Each number is 500 + 50 x the weight over its row's rms, rounded and kept within 0 to 999. Layers, rows and columns count from 0. Numbers have three digits each. The size before them is the row's rms in percent of the matrix's.

# layer 6 MLP up, 768x192, rms 0.0486, rows 641-747, columns 128-191
090:562488424503511435503350518521538535521494508552541609606457524603509512462448480515408461553476530515516515484550590502539401516454504434446573411462494549473523508515594545460438488570546479
105:473509498437443529445515461507522560436529459437490481486502469620520558508453504534501408496485541438428595612457396476513623467455565494483537528457438435447531515473514548574516365611516520
106:515467544494601509438506444530467496499494537567457469528530524394454522509506495610548406514587530404529495416415356534551536577490494496491495444462522453480526408490525514575548528512482485
104:418423459542491461537550592463421513504578540525457507486509424484544530505435568500424560476635561515414466448625547462413535538449510477564522497553545521396593555496431453544406531510462507
093:488504552523588432512463452494477450528365547554537545451475488420467508559542471593525544513479538437400525453492491475520518458474548507500481536465493585507551542479579430536478576514528527
092:448498446558555517458480506474506599553527466392469565516499423440535503500558521401561497423422539496464499551414527443530555521506497509508501443461500364549498476539612466458516513538531445
085:520584485502542499505469471501481481442640415410430468447460518555538519532547543447517615487479447437491490477462520477442436422457450502445536563543460474449469585459487487469572467525581545
100:457497503550524504433441522468614545525449479499529517508541472474517577431443564442478483464516422468505473506504523575492392526567488540502488514472548500504511373491500512567547501556564475
101:460442491516478452471531583472473580503473528467456451461542481507493496516446512466480554502495529584442415518524493519499485433477452499479551491526562555496580424535525469607537580483544433
092:498489442540482550471526450584464478497451471505581470516361537495518452508480489470476515449454606528469515502493479514485410572498452351464516525489510524403558443573534466451560498508385499
096:453505470485422524477440460449509503538496485509532471488479421479431488479489569429617560475447495520417527503465590514465470473488554538454459493530491468518474497411518573562625413487629605
098:620437524422535555478469456458542518515523595439500488592419534531567504549471565465505494518480507410561470420493439508422598560568510582505556422552515421515504563554556485441508507454636574
110:539531531489453533543394440394505561505478486524503443475558445557544493499467504545376501476467530401512435546586465554482458435476521535460494553460601532601541493515511572588473416485531547
095:433492472423541529471465479498507569483540515503447430475488514554488476521489418529538371479587537502470429523502546438473399484484485537519556377456435478518562558520496531514397488366456507
103:422500515480568565534419559536519580511496448521469516437529501453610613520483555505537419508518427479489512595499534401534427513526503449434537517501492557601464471549465560581506509522385458
105:465475523498486532441553478508378532556425476452481534460548555531487422544512463576504555468524477485577470546463528586481510520533433522472489440567483557422584495494530549594538470398457540
094:464502512552505508593451552479478485457469517530516472562568502576585468502529513543603461532566528483554547508495445560443440498420539525527650505430498531539569483317487488541542504522518499
093:493493589511556564477545471463470428600501422512442488490442519470489602451500542437499495594471524450558504550407535497527537466548520565612564481489479476436463455435448582499524448518553429
102:551546513508588620473473488608527473439522472413480476520528469469445481444502433520615476449494439595446461471520528456540509594554481571446493457505541500574530429512467510429412494437481505
108:510477592528475550438526548472586515426478471392521420511444436471543564466437515584483555563438490577443511533582505482426423478402531423440537546575468495565565553391537575454493425548504549
099:446556559518457463541471438656414581559511480582542541471472500368518535651479525493618489533523544479631517461499540568498535523476414561412509563493500536441481417538429445495501554511545530
101:528445536486450511495467485517535449473485618537481450601425547501611483575493558451428466456520492432454490548519490577565486514554472472450514409480538517522503546565461560513536515509358479
086:525568372549505507512461555495508551454458472549418476512486499522531562449495489434476515456565439442463562545450509454579499463500471520600443494540579538574644539578575506461524536516488525
099:456557470452505546466580517443538498492482494412488453500553457521504451455494473594508516464520483487484468428546509468376461501464518463525463522571477542432532514519533420511483506530559516
106:521423490531504509491434497521546408490528427499482548530456494586479512540495527529486572566545362407539484477551482570491481541475483411577466483469542542463526503499427531461448536579510474
099:535546449509561535502489470523489440485408604442519550407501425536512474429482487513497531349491433552466510495562534480477424481518426549515517478594460449508527449531475496469520499459463366
091:455528393534481485432559443533444473464508614535454512483446469500557455528473510410440512455559460521519555374442463413502677458497391486437488519437502418518547560513505499429522487448416564
109:580549494488530517485506581585577530540507396460509577498551547520569481509560484610522456547537555534489476525576518487582518402536504533518479501496446499417545480623553436502527554485537571
091:451537584510463542474534447456550474464576551468491484454441549500519479551499489522481424445506509541508522444540508434526449585478528432480582494535501467489507543472559558503488546541553554
115:546461569447536526560490513477413480420485456474417478472489531453489485364585480529511479465409477549482480528600548425517514529504523514465417470497554447448464451510447527474492451602539440
095:586473497588572422535514483477508435384545482474552550493492542509580466509530530510504512468547432480480436527480439490460534514416500540454447514532463587602479496527494512319474520478502432
097:533483463429486464432480445478556532500488504524429533609541482572335485515484352533473531413519525498425367501506466566439499481467519608585418392430477440432409552471522544488497525517598443
107:427549501500478527429426560509464473483521496581429467599503484516586473550493448456536497493496564495405365584537490499475529448526445530507501414517368471537589505520544439508502493542532514
097:457419561523498481504396509478493460442555447472587570603504507511572546445487497515542531437484464410537426516462441531493459523412475476540438600509496512501504436508417440487508561479530512
106:473519478560531511529567500446530509508600540543514467520427437498570459537627460541561526442572542567533501487487583433492475486619562460400480515566457505536498508436465548452468538613547499
107:384492473547502432447580543571548542528565534542461544408490584453545489502432441510574555445584393521513542507471443374474534404411554536517539630557504425458555520580477506515567479453448503
102:553572484523517542563506334550437587507482541534480431587407401496504402499568564526471491467465498511471576470524471454500483492546498532477516465422432471548506492467427515488505377515479473
093:511523540561536526564463521544511564518450436514545467466456619463516454486529450557523547512460585489464504490495498477527545436531561464454512498527487583546467543414483521479516514447533447
103:522474565495489476445486519469482444571538536482598570516469539510547533474453504501549536462450552444542491524508493523427494544488518522463435509432471462473537540520518510403550626569544486
091:609478442472422500519518499577476509459520475482636482575483420568504572510524607531587506451553484458464462463627534450395501558610647432502476515487454579528453533530526457530466447551552542
096:476529459389515507455476557562493455501493461474395508521553540545431496441556514538441492462459497504425551496454391465421452506578446508453509492537463437566500535426564589524477538430559444
106:535407487516508507577418444566458451398500474452539502479525527485503552413589445501524511466482439568482489496476446464473517441593475472498481410509451497492489501544518486424475499412514521
108:472501473461460539538418508486497432514571495441574516546434464548454470457473522523433560568541581518534497454503519511464559509466499480441573382495583431562501528549540498473392569593569409
096:523525503515611530527524622466435462424476491482497511479509481615488406491503488502531497477478397384490485522430467471553372630498405554535452549517454483530481465526536458465446518495428480
096:529607534521494521474483478524452539530517505487452530619480518445547531453527579458501564432442467451530575531495456526508558533432446499618527478495517578435470452509441523504440475459434501
091:429488444526483523514448540506482505582550480500462513528466650430481577539537509536523585420456505568605492553476533518499411514562447423561504530528489505478483490619466530472465502520462539
098:541527426550496484484439544481532484455474473517363474470607505530563560554506430502527542450433522478408426414510517464466411481488463532481523468412526512474485610568512439519471443535485468
085:525579522465465477489452480386502500506430580528481548510558502423479499540496435509525489497463463505578519518484513463456561506557496486505588481546489416495546490464457526592586442534465595
100:508524477587507545519436494476402456483565423495471438504430504444510496489445558504608444572455479520456481591577490605461454536565561477539475453461571451565554512513507447456544478520607493
100:441579456534555504453488453595411529440499528445422535454475559501512497439537530464474471550611425544467468556451488571420471430492495577500455486501478445489506466510461474498470542492526515
101:550447464506522521519441463524466581544518503535559492514527454508506472524557462486476496522545491448512433525581481582571549515549552535465608388470502436515519492409456469458413447455543468
102:606469467497569526480522486509447401544517628490483478468444555577617573504584548474493526524572457467429467433542432537487415486481505515494531530488485420508569501515499465530465517523514420
093:460426470458457542491468521471613500586424527525521502502423470549485523536512436546497512452515492506552475535533618406441529462407414466479501523521524485500476536549466459498532531477546483
097:574464470487479478578472528521523551512578425536397481455448508525465593456541568514451526411483518427477495489525392506486465536516461609514418530522517559506440536480431484519517489463478441
104:535552446448482472578484480475486459567500508423560393454471490463504567516436543494584490368502512531464603505495439571458524508469505524508516427519561493429539562473480457499556497422528514
102:439424535530521527472402478493594535519619485397522546495476424548500493487525497454499564565565550466597448515573496465518502505507481508442440493577547468508481445422635475475480585534486500
111:504449472499396486509629529541537445536507556437379594559446492420497526495458487482474530480493520487385506441581415453466554572362489480530521507472502501468499459476557388465463476537437486
097:488483563617565562454565551403535534470512492533469499496570475539526544530513434476513528511536618467527544597575427500499536529523541475481395524443453439523477519517526534437557446472535456
110:515437454554585501496473485565452522489545465427465451427450506470467565532553528500508484504594499527551526496502530474489462559499507443461489549529442417521516503523406507513522563498444533
089:508525502492504445586430472569523425558499599478512499480378459453461548638505491461569485527479495536473455439536462526552552533460549493509517515537501543479429553493582446557577541524463525
089:583491575421553487442472553476532631405401511499452421406503451486520475498533464565539493394513530549512431435548450525491453427513450471370556459476433460476564500517477546575542524521504542
093:518536462541480509485464388459496500427556503492528586422444563474494508513417560494469482503464480489436591597605455512526410532479548580497524528574448421488493522431505589522492445478486549
103:540573454465499496520553523497486541484484497380608503625489483535493446544407466452564484511511557535511461495494510468482466508485477506497472477499550526470406462567522548456548500554474471
108:622535585539449569517457538531593486520501454559445454409589452515546547519500441636563471488450415495543409544482467600473545549404481521543434443531561527455498558572557568518528424409511451
106:568467499418565507536461460567507508483367381466538499483394469567635574470510459407480484566389480489515498478544505534536519473466468554545535476523478463455591523463495563419467451443516454
090:479516485507516434500480467513485522574533492435498434546515515489391550453540519549556469426480508543404503598543550520384501501544491616454522497580607484510448461422475437427423513609529564
103:555535561415529493455467450558588489534515509467564452419448459513463531525485560488480440501598484524479554392438473534451513447549519365550511497575550501441471475471454584485482434559552418
099:523580533499506520466530476593555543529554520568430500464450539501522547519557496480473483463357594398508467526491500489510510444535473496545509401520505467530482470542498507566531567551453453
100:485494514438476477488514479522541415415489478492512395512410541486546489480419457478435482513517552466407525481492412551415488580433548478525495418419430634445515457526525476632570486458511451
090:568515479595483408541528444464578559532401404471507543482443505472497518431477526533494517429473499551506534455479459539589490566459443547481532545393495414576503598440509436448435456476600471
097:485493436503479373509557408432595546499530491564519437628560509416520479462567541567478452509514518558618538547491528491488482482483547457444457480561524500508493522483485468544550579430455559
098:520517387438582530362472518548439543539488510496467541431449454479458502471463518512489578520422532529517495444455516466518460524416499498548382466555509463470512535429481615482454617537478508
103:508503443481452469535545503457472426424505500533463446401513515488545554550540473462491462454427553497573462459494419508386496537524501615518493508532456458462482504570446470445435464553571471
095:418498532483520495527479434584528530443524558510545490554506475544512538493550526528647465510523459468517487536539534506534551539486463538514465461434517414556516527582509530404530448482477432
103:549576516521561498460538537554542595439506453556546484419493432533509533499455474517437475386494497541530558566598419475583565519588531526550432516552518513489541403516572498502495552467448537
089:521540440540511412459427568482472427493462503430453544541459540493550447500506495390595438525550462507537395439401485497466494443410456496515617482476539457409500487460527478494585416435554494
096:482514534604585458434458422512469476641503581503497593499478596518494381549561498500596476466553412563419419454442501521519474487503535517514449495540476455479499484519521630527502509468505535
100:470454487420482508443506505497413507576495470484559533446531477369559489537430476535461479491534487513513595525531504520597448465561617499558540529464491481469517457475542472490587516587489516
098:545481570532512572484512549580532515535470523524465595465430438526550504510558429568543493492554454496564417545592539514560583529437516622523485438531531518503530514552549480520509486428534441
099:489551480541460582507440476551528528452459551489489524478469514531502581450522450512451446436428573509487468573554499480449515608532477500522482462437520562467478431415518432480587480560476368
096:488529425516447453554582486459447549563543499506580432477490503563494507547562556448496431522524453527511459480563542401507573589562492495457515496449545588577482531493461556573548550566505515
103:563528464549465512588552511552473436487532532507484541505457610457471464609541500469588579504461561452464505527531598515555508531394531563514534503522542452472445539469601572550513564506529509
095:434457472468544546463568508464555526604565529464557464451538380540588619567507557446458492479460535409416544568495514445511471577524535502515445492423448466503536423519381513469582487471534463
098:573419537592535480464463466578491435567492430494462537498436552534556538509384539445465491448590441411465480529610391420476392470490511524542479429513489545580567513577488563518549459489488409
102:474490459467499455584538481603601543540494429477455539523535499565444413514549500567428502493470525408459541480578490493502513508464526540517528582416465432564496539520474559508540533477490444
106:509485453508430495453606529522513470552537421528415508469506478493444500510427500489525500475538437507436487475467595469503421522613455474468569531496509500394565492522505578472527406529473380
103:434543543558422456400483454571378506482568510515512451518410503467524481572467532474435399499558508468539495551466500477551493529487601596426510434445563543528564554440451508528522500438598468
100:413477463477457575468510490465561532481546451569487494473435511342508467486499418504476464486479538487546439417465460513500437557449535467408511420560537558378545449504511577433477529571525443
101:482474517474623521451479399475484431514466483425481554522538559461474466439438551517527503463508585507396530554491479530465505583491479422533459523482550409485519476415456567490446568468446486
087:484487510424449545490511598635509518509475462488519525481540442464472545452463482493539576531475490513471478500533502562378441452489532557464481450487595587508564454504578480572526524478522470
100:465575508463432534437412394389412551506536608422566461482501528495474342497483424416491495544495494584504571567492526451459514479530562564447512426412552450546607571528534498523594509495490510
114:463453496535475527500502508561568557532426455486555507478541506538590501498528409501448524565460479424540495460515531550482522472585552453418529416540527572382505529391517499447566425465524508
112:455508509490407527467537518548490511542584468514519494456573502429449583543498543553531591417539568519573530541427449483545505433452577450425533573494518538438557454460551461483432493405526471
099:529544487613475495551551444387574545560548502449518514575487518475536490490453494541511507524492505521548426471529495503468377471513445494465477503533529488490519520542526527443443493515537399
094:473386470468605415401541514480462459450553487471483506481569546491409410477516488471552387521619456488401473589423526456582605419505483480425615385446532493464493484434570510522521492445503500
101:577486524546529415468548456467423593487462479553594465501480495483518489511497516465488458415492450552501461389507466573481515553362525443491530509551510422455442521489580440423489545451483532
099:464528523516446592468527562510612577469518450472490464446497518543459571510498458608448430519441494543542384597510542499485419552511432583531473552556460530529570425479520436530528469492502456
104:484418474471488502495374419547491437564494579536544478543488586492425574500528422448532446480571510541552527534527441588494473489530468443494557535530467539526575600560530478470550424521501479
095:529537525550466464450446471512485499498460527510437484504425514551457597478509549518428588463579476396507424560479432587473505570536458518536528502368450524459494479454498503526652515464567450
101:582622500577432459438493504449512507506588446424541549552431574515528494498489548540441510457568482521555498581478553548581529409432541510486453563452463506486569497541388451580541504511430466
096:473468478499447432527497449556487492541501517448483432571517534452457470592460502533523444481537608506514533405569560395443511501504469457502499546446472541621485495539449524525518495440373431
110:468502498525577512477466489441557464486495429519479488447480437548576471499490469443424507456462417524478502512469483497503636417471411502462552634405493454507506490517518501481519503550520507
100:471411423435497450413453583490484491451536579476513604475475583443546383486576557550394423534555473563483566484551481462536557469447542502514506549528485414520541545577471477512562481479472530
098:433479544473530449482515510520462566487462389468523513547485451548484473516578484558476400464444478507513566432487455533527515423427433516570429397508403490455509507498375543627520447565535407
087:528529486489430509444509576587444480519514488484516465592516536427490585570526499507586504557443576485459543449566509480612533382485363542477478572539502605499528492564511571516522526432587491
105:501475451502491538410475485513457520536590489550522501473507432513453521530538495565535531557502515459595448598550525601471538440535534580428468354521560483453446460503508507481529413437490516
097:444458541557507525473429472481544518486535454373542518534521519502501437483560545529489586475456575482394515486437457431531424529552422441476559523423415458542572465450532466418564469513557484
# layer 6 MLP down (transposed), 768x192, rms 0.0487, rows 641-747, columns 128-191
098:506492515524377501488423428526414528547518396485540570517509511524498569470516455487549600597542508490499551530506499566448483565547475498476532434474404540493489493515541469554521467570530493
115:507505551602482567398514474479524494488539567502489451459523566503398454457465601553516471472492466396432530417537553499502521563456524612553508455545561451489511562474476528485471453490491479
101:506556493546471545438499542546527459479521585519612460590582525508549471585563520507489488512559542500470500599577604526476527540506489530413439505544524400445493621512558493469498534511445548
100:457413458531539509431416552581572466490506533521505388490510466522510557422495526482447513527523469492458523530441466490583535565521593491555538563521540480523404540459476530456417474422506396
091:424498535452461516447548473485493547530429564542536450466582600533396521497569511489438597487520411476557527527477487462497478558568562540488412475552476474554504533567494507471441392569480516
096:508464518498514543524523451471472526485574506544595508492478553473487516453484472502498536579484472550505542565446533538461452519553440501439549399516417447648497424477559462527563557565489546
097:467451451512410479431440550524464423449512507434460436474585535507551494426395516569414547462562563470479497507517457563557457429446446459452546462494502462512523601511500520432431517452486493
099:552463546469411494545540566448497473467450481503520394586557559459473435488485494576434525541405487495573416509556506477400457587484429389549503392493475482469523578520488491545490550561484445
098:486530518481503473484459514463429492421522553502510431478541488464612587455516472650430549555556530458524600513548420579517469520543568463491422570490482519452502515454598459554466426474458473
096:475547570491489518528545451528462387574493537436533490501448467493611459495503431424520446504431451544517573407504506583464402571516496435523457474537504560516528546458538432443517529475527507
093:469500527524475560479487485458457508432592465550410473528478537462478549479506449528482439470529502538576459507535487436530467456566427432444545496552574591460522550483457419514457547429403461
092:442523484554500508474491574571493482516577467575522543496598500458482578458455489478443548489494554501497546644484478448442370431499524518524422505413566547482552514512493540594562478471425523
102:542433477523503526456480504548482539400517582483518547564454540520469468435526442499502511463578465551433536412482449457503548454463482496536472498534523569509573511522564510526501548578522495
100:445553530561538514511480540507437460500490558407408482467450452454478519583487519526485558490491514522570508554503458498488516479533556551460569471518587542440494485452488427396619509442517428
098:495465574601513418548578518547442498469572589509540539497494522587379409490473525521502498516381501521439407395478495496590557456464505497575448613520452458484432439483531539444498454529473482
102:486468532511470450501465573487566424404543496520550532506410501498524606634523473512504445515572519501557480460524489510554493409515489423434407524514506626493474446560455507431485481430537398
093:508422442608513503570480520510444517606528485503583516545462525468340471447495508514551543559516498512450485491442446496502444520489507552537535551531530596492436558568492477494476444528555540
092:533426365449491400503439481486603555601531555472450440627570448556554514568477501482494520434608542465573524452507452581380476478460491544437476489489526505521589558555487432484542483522496428
101:484462433492534501503474454525507457582447479555501546512495549522506549436451513433543488447459524452522594414445513576435593435537559532533514573499545564461437468499644516530462492545435524
111:541523524432525569498523451448456582472481525484409450537440520442480488509516602448393485518444580494474499593447577530484387498443515469423517494412545497544581468479398530524518501460484493
096:481479473480530469457541505494530411484502539516474474558454580551557550526502525487466545501490539372474471409486552463433469506551519508530599585547553427503481629484582495454492574537426413
104:518495537495501542579524518498370422516469493363486581475521475508502493567509559471425588489562496511477495484517540419423469516437537465536502564609588439540488548480412418557422404566545484
087:441455479488522518508499478439551457479483563448403503551490483570477469525451480501543508449481485581493531635473462490427449502562410529462566475521475479487523579485382412507535544465547475
100:537373493514518453537483496471536605549536495551475491501470519451508515448494559462465423492513461485546514490540507523600420353501488527387568526394573437463467483505514544411462534449405465
100:439606519479540463523527605564506526468551544597550551491475529449492516476503506429552572496557496505457483444578552522484499519544385479504489509504472436317496428512451585503505498482546495
101:521591496426556523470519469417424580434521496575527501456618489455487509438583509537421495531496427427434541488551513551510551483563486464494501470536477464499494418463472575512480468469445513
100:476462599484476582551472519540396559478541526579501516531641464507558597441511541479493496487471524489493528531524497574545440495592515543457402543503517573562480453504475485557542586548482588
107:430453539525490580544575561486523534466633468454519458583453447514527463469501497535493580570546459554488457478501533597528471544575489482437509458572529539508412503503525502557577505516489400
093:490306571482476497615460576493543525463495574506530512521494573418558555496546494535495560485494512503412543564540475510444468598520444562571404490410485449523463549557505426476425510492440471
100:541478510554510418437542483498499570570507579481543508561484503486409566623454523477473504392596519478445532549484507589438495540491453546463500489459430534537595518465526495534504565456470585
095:447609454461461515499478458520438464563460517505463522555535448378541559447504448536513480513384551522482509369512460553561473445436489492567451508451484566456478602505557601562493503476487514
094:549554507482470560505509526560430467447510549425509401490449500487488559411487557493438515374465481528393528475544439381446535506525506528448477589509473506490558543478471576479432550475474507
102:576511513498503432458440353550471526501399540556570566495431447534460548500459532441453485515445474508467586504513547544466522535487525558438475587546597481599480546533493543491503430503500652
096:482476469365576459470642506510454563504465463493481440499612508499567488519439452406572441518569490594571481480488498514502589497572582547497531572446559469518505533450466566533499433447426532
101:440493568576490514468481462441500585490445522515503560561487548545509490375533476495466516454534512448410511564521485504561534505486441470512459658469644395530497453495454535456362494477491511
116:533441511455519544471601455503437485531488471432509536448546635481481441492462523531544532462468437600527521563536535519546457518462513393408502586472550533484480486525481579552496433508520555
100:522499543493500473496509522498519557390469603350543434554479415558556474432515569467494461537451470550468541546501472406477550433601582436515510509433442356483452547457493508496487543534460558
096:524428447457509588424497584411520484453427527511516457517521515523538476515435477533538452572509464508594590458429526568549452443476596503446374530436484539544510502513522467426506460511505517
104:429508468383532522526498534512507550467457513453520565468500513516433469388432507479502465518523455560482529480422548505503534576536499550461529556527560417471365499432488525588475395435450522
096:444533477448568503536527538460440488451614548522500374459512520533460421573529506432470522554555510539438549539463466532469452539515446528491521502498550557415448427496505421500432520493553479
099:549473531485473464497565453530499476518492554523499459382475536537414589488472495393492488434435466502436525510553477473568537485479540535448471556563453444492514421456509572475467416482436514
103:589505507446462546510564536552514576455490406518510560473448545510403521509498427556553474596360529525473546455562541505393498501559517545503505567467475502521534450512453491517461537472521475
094:547541528514524535444593538491546435481469453462431476482513553514459498532501457429520569378543381603552533477541374462452490468530440531500458514454511509513526553464429561519547433471453565
096:503524526524482484453468477446545519538489455577584480454599448452476503468520496489396512450483502560558583469535451575580496513496519466454517428501573507494407461451529511519535491517539480
102:538509487541546513524445503477546490463582465519557498470565556547465510476494474521520474488471522498493473549540533474583473533545509553467587335470443451501467554480444575463540518513469415
090:468477455531399441475501535534532495426486552504624491392519472508472472468462463464561459430512490509457491504588531478517439455479494534415540460488483448616528529495591532489417462434534524
098:467526467471469529528529504515487501493515485605543452456500493532520517519464509494505496583574410572564546453527524486504568494460514460480464513492535480494459589472476478533506552523450545
097:541452544601621476414420487436442479502530446541470542453518434484487460487579436480483556441465574431400481463537459458446486445485512531523451472551535408466471452601548482510534475520442390
094:515536544421559554501577519542559520489510530520453517521562507599552470494541506466496511362370478448522577419505524443556554527481492463529519495499452511462506457499412432472485512510446461
093:601506458507564498608489549467486484438460529486463498638549506469452481519494521610542523442555552524455464544502429555527423520415428463590535516440487458485446516502525438575468502472428483
098:516552520488433502446441398471497532460555521478463518455423477472507470494502505494522588577511491602486561467481554503419533427467418502555508454540508388557540451520593572491522600415523496
099:397529474458617544483478534483520565565470443480549454517397467485497423502492464544527570510496534512637437451473392542505520544599475445446494559502466546537601507474489511533525392585455504
100:468474477505616520539507528521566621476516429509505504493505430480474525442604556501488453604546563451428471535563459503469524527532505462422503424471507495496482472377474492513522478456510599
094:419646614601526571526507504435422516471474656505485479507484455512559543604485483576590457447518588532540511442521518562480586457502525480595513453489480498496527471419579472481534500490461632
101:523521506585489539457565504437439530416533604521410586486443484580521526487473481519518523556493557522482428469555552490503466425577452474403479468567472543479486571543461479490505473494539520
104:523574518526585428535450529400433501489480579468523591580499397478519445513568510465541475512404483491529525466484427526537555402514514431466476540518537486422475549511383519518498555442593468
103:436467516496428509504492479431467560489581522457468549452488340545541469485422471440503499513463513480580430478438503431464617492502495481479486459423534471589492499508471532527434551461465503
104:524576541486407433443522436459472578607517481537515507374462508574437506584477487437530469464477474431514411445438519517477481451451489471471507471498521488512456465466559488529494545505416563
108:471472557471493526480506524561465489514422499584472395403501496511418566503497438444539434564548495427540463548507564469486422560525459497564528368422383511548488449426510505519505521456445482
106:446533499462486607437515594514532565488530392467482509458518559472570462423514563563412489497531515416447484540456471465436472508534497467593481455569532504524506494432426537548514490514474468
092:430445434571539569514517522459556474511396486479470522569539484387505438435530519515526476487508495450522530442495522507549541460552521460523416524521517507522459480565478441485511510477456482
091:544619481469492471532545526595551484540462444467452462441523550542622405439577496481578525458552536516527512474480490413520578499487553509512506509525600488587459510532539425505476547499536476
105:613559433579455529483533488526574446545529437547362625534493490579479553400490541476478469519474471547478541516555493540575560473527542549520546521503580556464416475471574495556504497468522497
111:542462527589417536500447500442423572519492588475448514631526506532547557509353575563477452461523408484508505568577532436583460579442508521428403537526523471495635578566543422453512565447508482
105:561480595484530550429565467496521453536447390545557490466447493424622581492478496470558578483468484497449465478554454507495571529500506483526498486468460444525568515542520461540532561437544407
094:499543538533523490512489459593436452511525494557479499366462517579489444525495613496562528498463545408482522508409488535521510569520423529479508527493522608545411521467518475506546484525562570
104:586446510563417465526511522540482561547522468497422427501443478501583488544497473518476504490530552519544464529428447418581367546476478496504542518477487556553531528487642461445581475552420502
107:571503576509547532442415499526544498465453492503485466530456489494454451572381459528485510578410541505621516569539488550509538496475523525534442542563404466499610610507413536547575524660465439
097:417522408569475551558451388490446485494565482499486578542447484530505444535548524511505485518490527460538443476422479469507502441421473524555457471436514493475501487573499556394477489634346519
093:546513492521560550436468573427474417509496503552496449542499537515467435472533456479515565561478457474475386506423518587547493457523597489551485483398530516531488492491511486585496479577517463
100:522559541455466513510599485536527549441456565496475537508488482522530462480513442490495486541506476561499399423466518476530468415539556585460570521563478526549465475484486545474561473536500450
088:526484484535460473547507538512500497462538572435547495634448486458510470526451471495402575575564460489526497531538592510358454495575487552441551519515535474545508494473513437519402491554505472
101:542502475537592513480534493510537464558463477481510589500507500454468610543520490440423444577479436526460445540515538474523397495487534430481554505511478446472457406570583488565573571564495576
093:500488508512574591464425590548509527518405501466481424507428581554455484558428544435467478471430554421593434508478494570448530465549561489585538532558440604377510451493517453470560448508534559
096:496559493447452502681637513574602547547474525505481600458528484428410500448496464539527475429434497521477472433618454596528573533499519509523473515499447486470418482457475526582440534476519544
089:436461494493478511445517530530457443392513574478562515512573496433494533491471532606456598531513554561551525398515565593490527550429510434420655458414501520477466506520471425572400442548550533
091:553441507488505535485549645511563493530562451508492525582588438500478493510493546512508519447551476485516531466474474592445475519435371460416503547498546490463525454452562462534453528533430445
103:495507493571467424561441583567478433466587450582514427537498491564452489475514584438532507513441470522537507605482586495410572440509495520494569520531503472564415592573464470479498539530527548
121:529509503448460609484492532360445535437487523505520596462488521520469507554563529473531460449519525592458501492479492565562616518539538577471421467580432566425448501523544493523508511492563387
104:539528515494512554544515645408524536430429530487442529417463571566494517500472458527511358458568501528485533559465464377537469451551430516578474483459458590574437479514412444456385433562439502
097:504401507522497457431475615537509480444449459419587531509462443531444554435476468558543545434589553461553475514376556569461487530392570419451469447475484456468565467537554480538403472481458448
103:499567583593515525540540527527543567511456583428560530467473540537499489573414444508427491548465454491505503461445442520523588517455499477540474520605437441430540517434566531449495462560434533
104:512481542512397541440414454533526598536446480545608474494538477451508514521462476560436457424504509440440474434489430520502444458480530516410428588487594532413473473450546521507493462532489559
099:471425474479469565467498562486538609438543449497517454511551504508442496482483503434467504433518478513641413488502477538532467484587462504618529511454537459515584531514443489572508555633431484
098:477475522428466415532442483509480378509506480512488461562481500438595473567554547507502500515472429471473384450483506452486543567503538393502517494566506480543419583544509417526381436468417489
105:527576489509619501590493481478560571597497489542533448490504432567466440456550507513516487380451496478485529417517548524501492444512497507496487449525389577493582529454574554489464572558517497
103:603549507508592527502517502438462522536436549544518471466495508536579508500499482558466483524552600428581535501507482620532307500625441490489481468536486491537487472525518481487463566492553588
098:501455447546407547473522558419476440517570551527468532546480502634505519513526545543521488450517509545529478471497561451584480451560515505510473486543541458576517508463557435461500555569535531
099:510510448444585491510353614418444498526491526507501486511402503467500530486495434496546519416502514466487555504527508587494559460505479498464521557521512507553491580499558488555531535508488551
093:532536522542468479384524529566432461458475491549466485561476559446419471473541613497517485384528542520417552514435486538572490501507487364554476502501437426509485593496519534534410421466511575
104:589488493427511524505573450496413511437567494555452530502484458562544503520498532421563433550511446530484485497485510491538455497488400547544557512503536423506477466506546530589513522477485557
116:562365516442445515473429465536487463536449567462628472515481523531588428404474496475467394527517447455543592515530549452537452503555546466473484536546495546524477487380493550537498524470526534
108:485600519423552452501526528535499505591547553510495516522513448538523502502506404601541484524440471556392499388483559470439511503403517509470483516510516489350439470488476504488559534499466598
107:542566496435474517483474527473420512568519557549382497511584553543523528531524511441516511527534507560624522516452555559608482468527393566471467474557546484509582533481469582426503426514512486
104:533507541485480519526520495549477527469528488582496535561490543509531516458463470503507453458360335565483457407562492493463481465454506513497429563550517625471528369520531525494625500543524596
102:454513440448486491563621493532529499505520495504555549591433483378497513464514518532437495485501566527421513549459503585550453536487550478495494481499487426485578479461539500531576426588580418
108:588515513584442488562490525497377575528566429457522595443481578479528462560510514458516431445474413466554544523492510478513578501471492537529462476462510441465482386507507423445493478484484524
102:566557482455479414430554453486482592501579479454511501441553465527568440513492593472505551509558466411512433517533512463527494528532521546547576594522431470577569536518444464525436515509457561
093:369513440507477513529589543390471459552514525393528521495556406477540428468408492430590484516492522459415572475472483468488602489392485483466524545598507419500525498513497464473494512439584529
098:423600493432589508562580541529596429511505519450514524463550491457485485451518542495486455448478545556433513485538575387528516564611486462472485490518500481544598372469472515528376506505485471
101:541519547457590495481447480532519547488514543602488531516603485509558502549588435497474506479510442449510564507502498553509479371480523537512547532504541565417509546470506502422551492499530468
117:447539575454443463456427503524501595440392497539539559457521547420493530519531541464521504628452472530453547462566538455514414453363546532497416567530422477460515461496477501554444598510418551
100:522537536450509582609429485435445472461510447573449426483568455494516459513444355544493547528466507361503442437456503516545510490574526563540517494542521530533469377510523512512508536500438540
094:540439464483419488469510467449428395576521604422436466507471489441519505456500494401512516475438460459473569569417477526427545519454544523501488420511525378443538496483553467431503418405576575
093:410512515423548503522452495452519432475544518477498470516517505489497491421511516576501533480631458502442505447539536438513513521555522439576490486564537559511521447409466487525448598509426503
111:503497458540486578509510538415461529527518432544494503400515466500404540479572442519504547560520558500394511540541482535539550448564534540584423479477449421492596431623479528496488462501570472
098:416614591512545495523607495648492595536524417557495537500431492459551461428451559420462455510474446525469599492422522476537489577434541477457501538435474428510509471518467640490476504552514458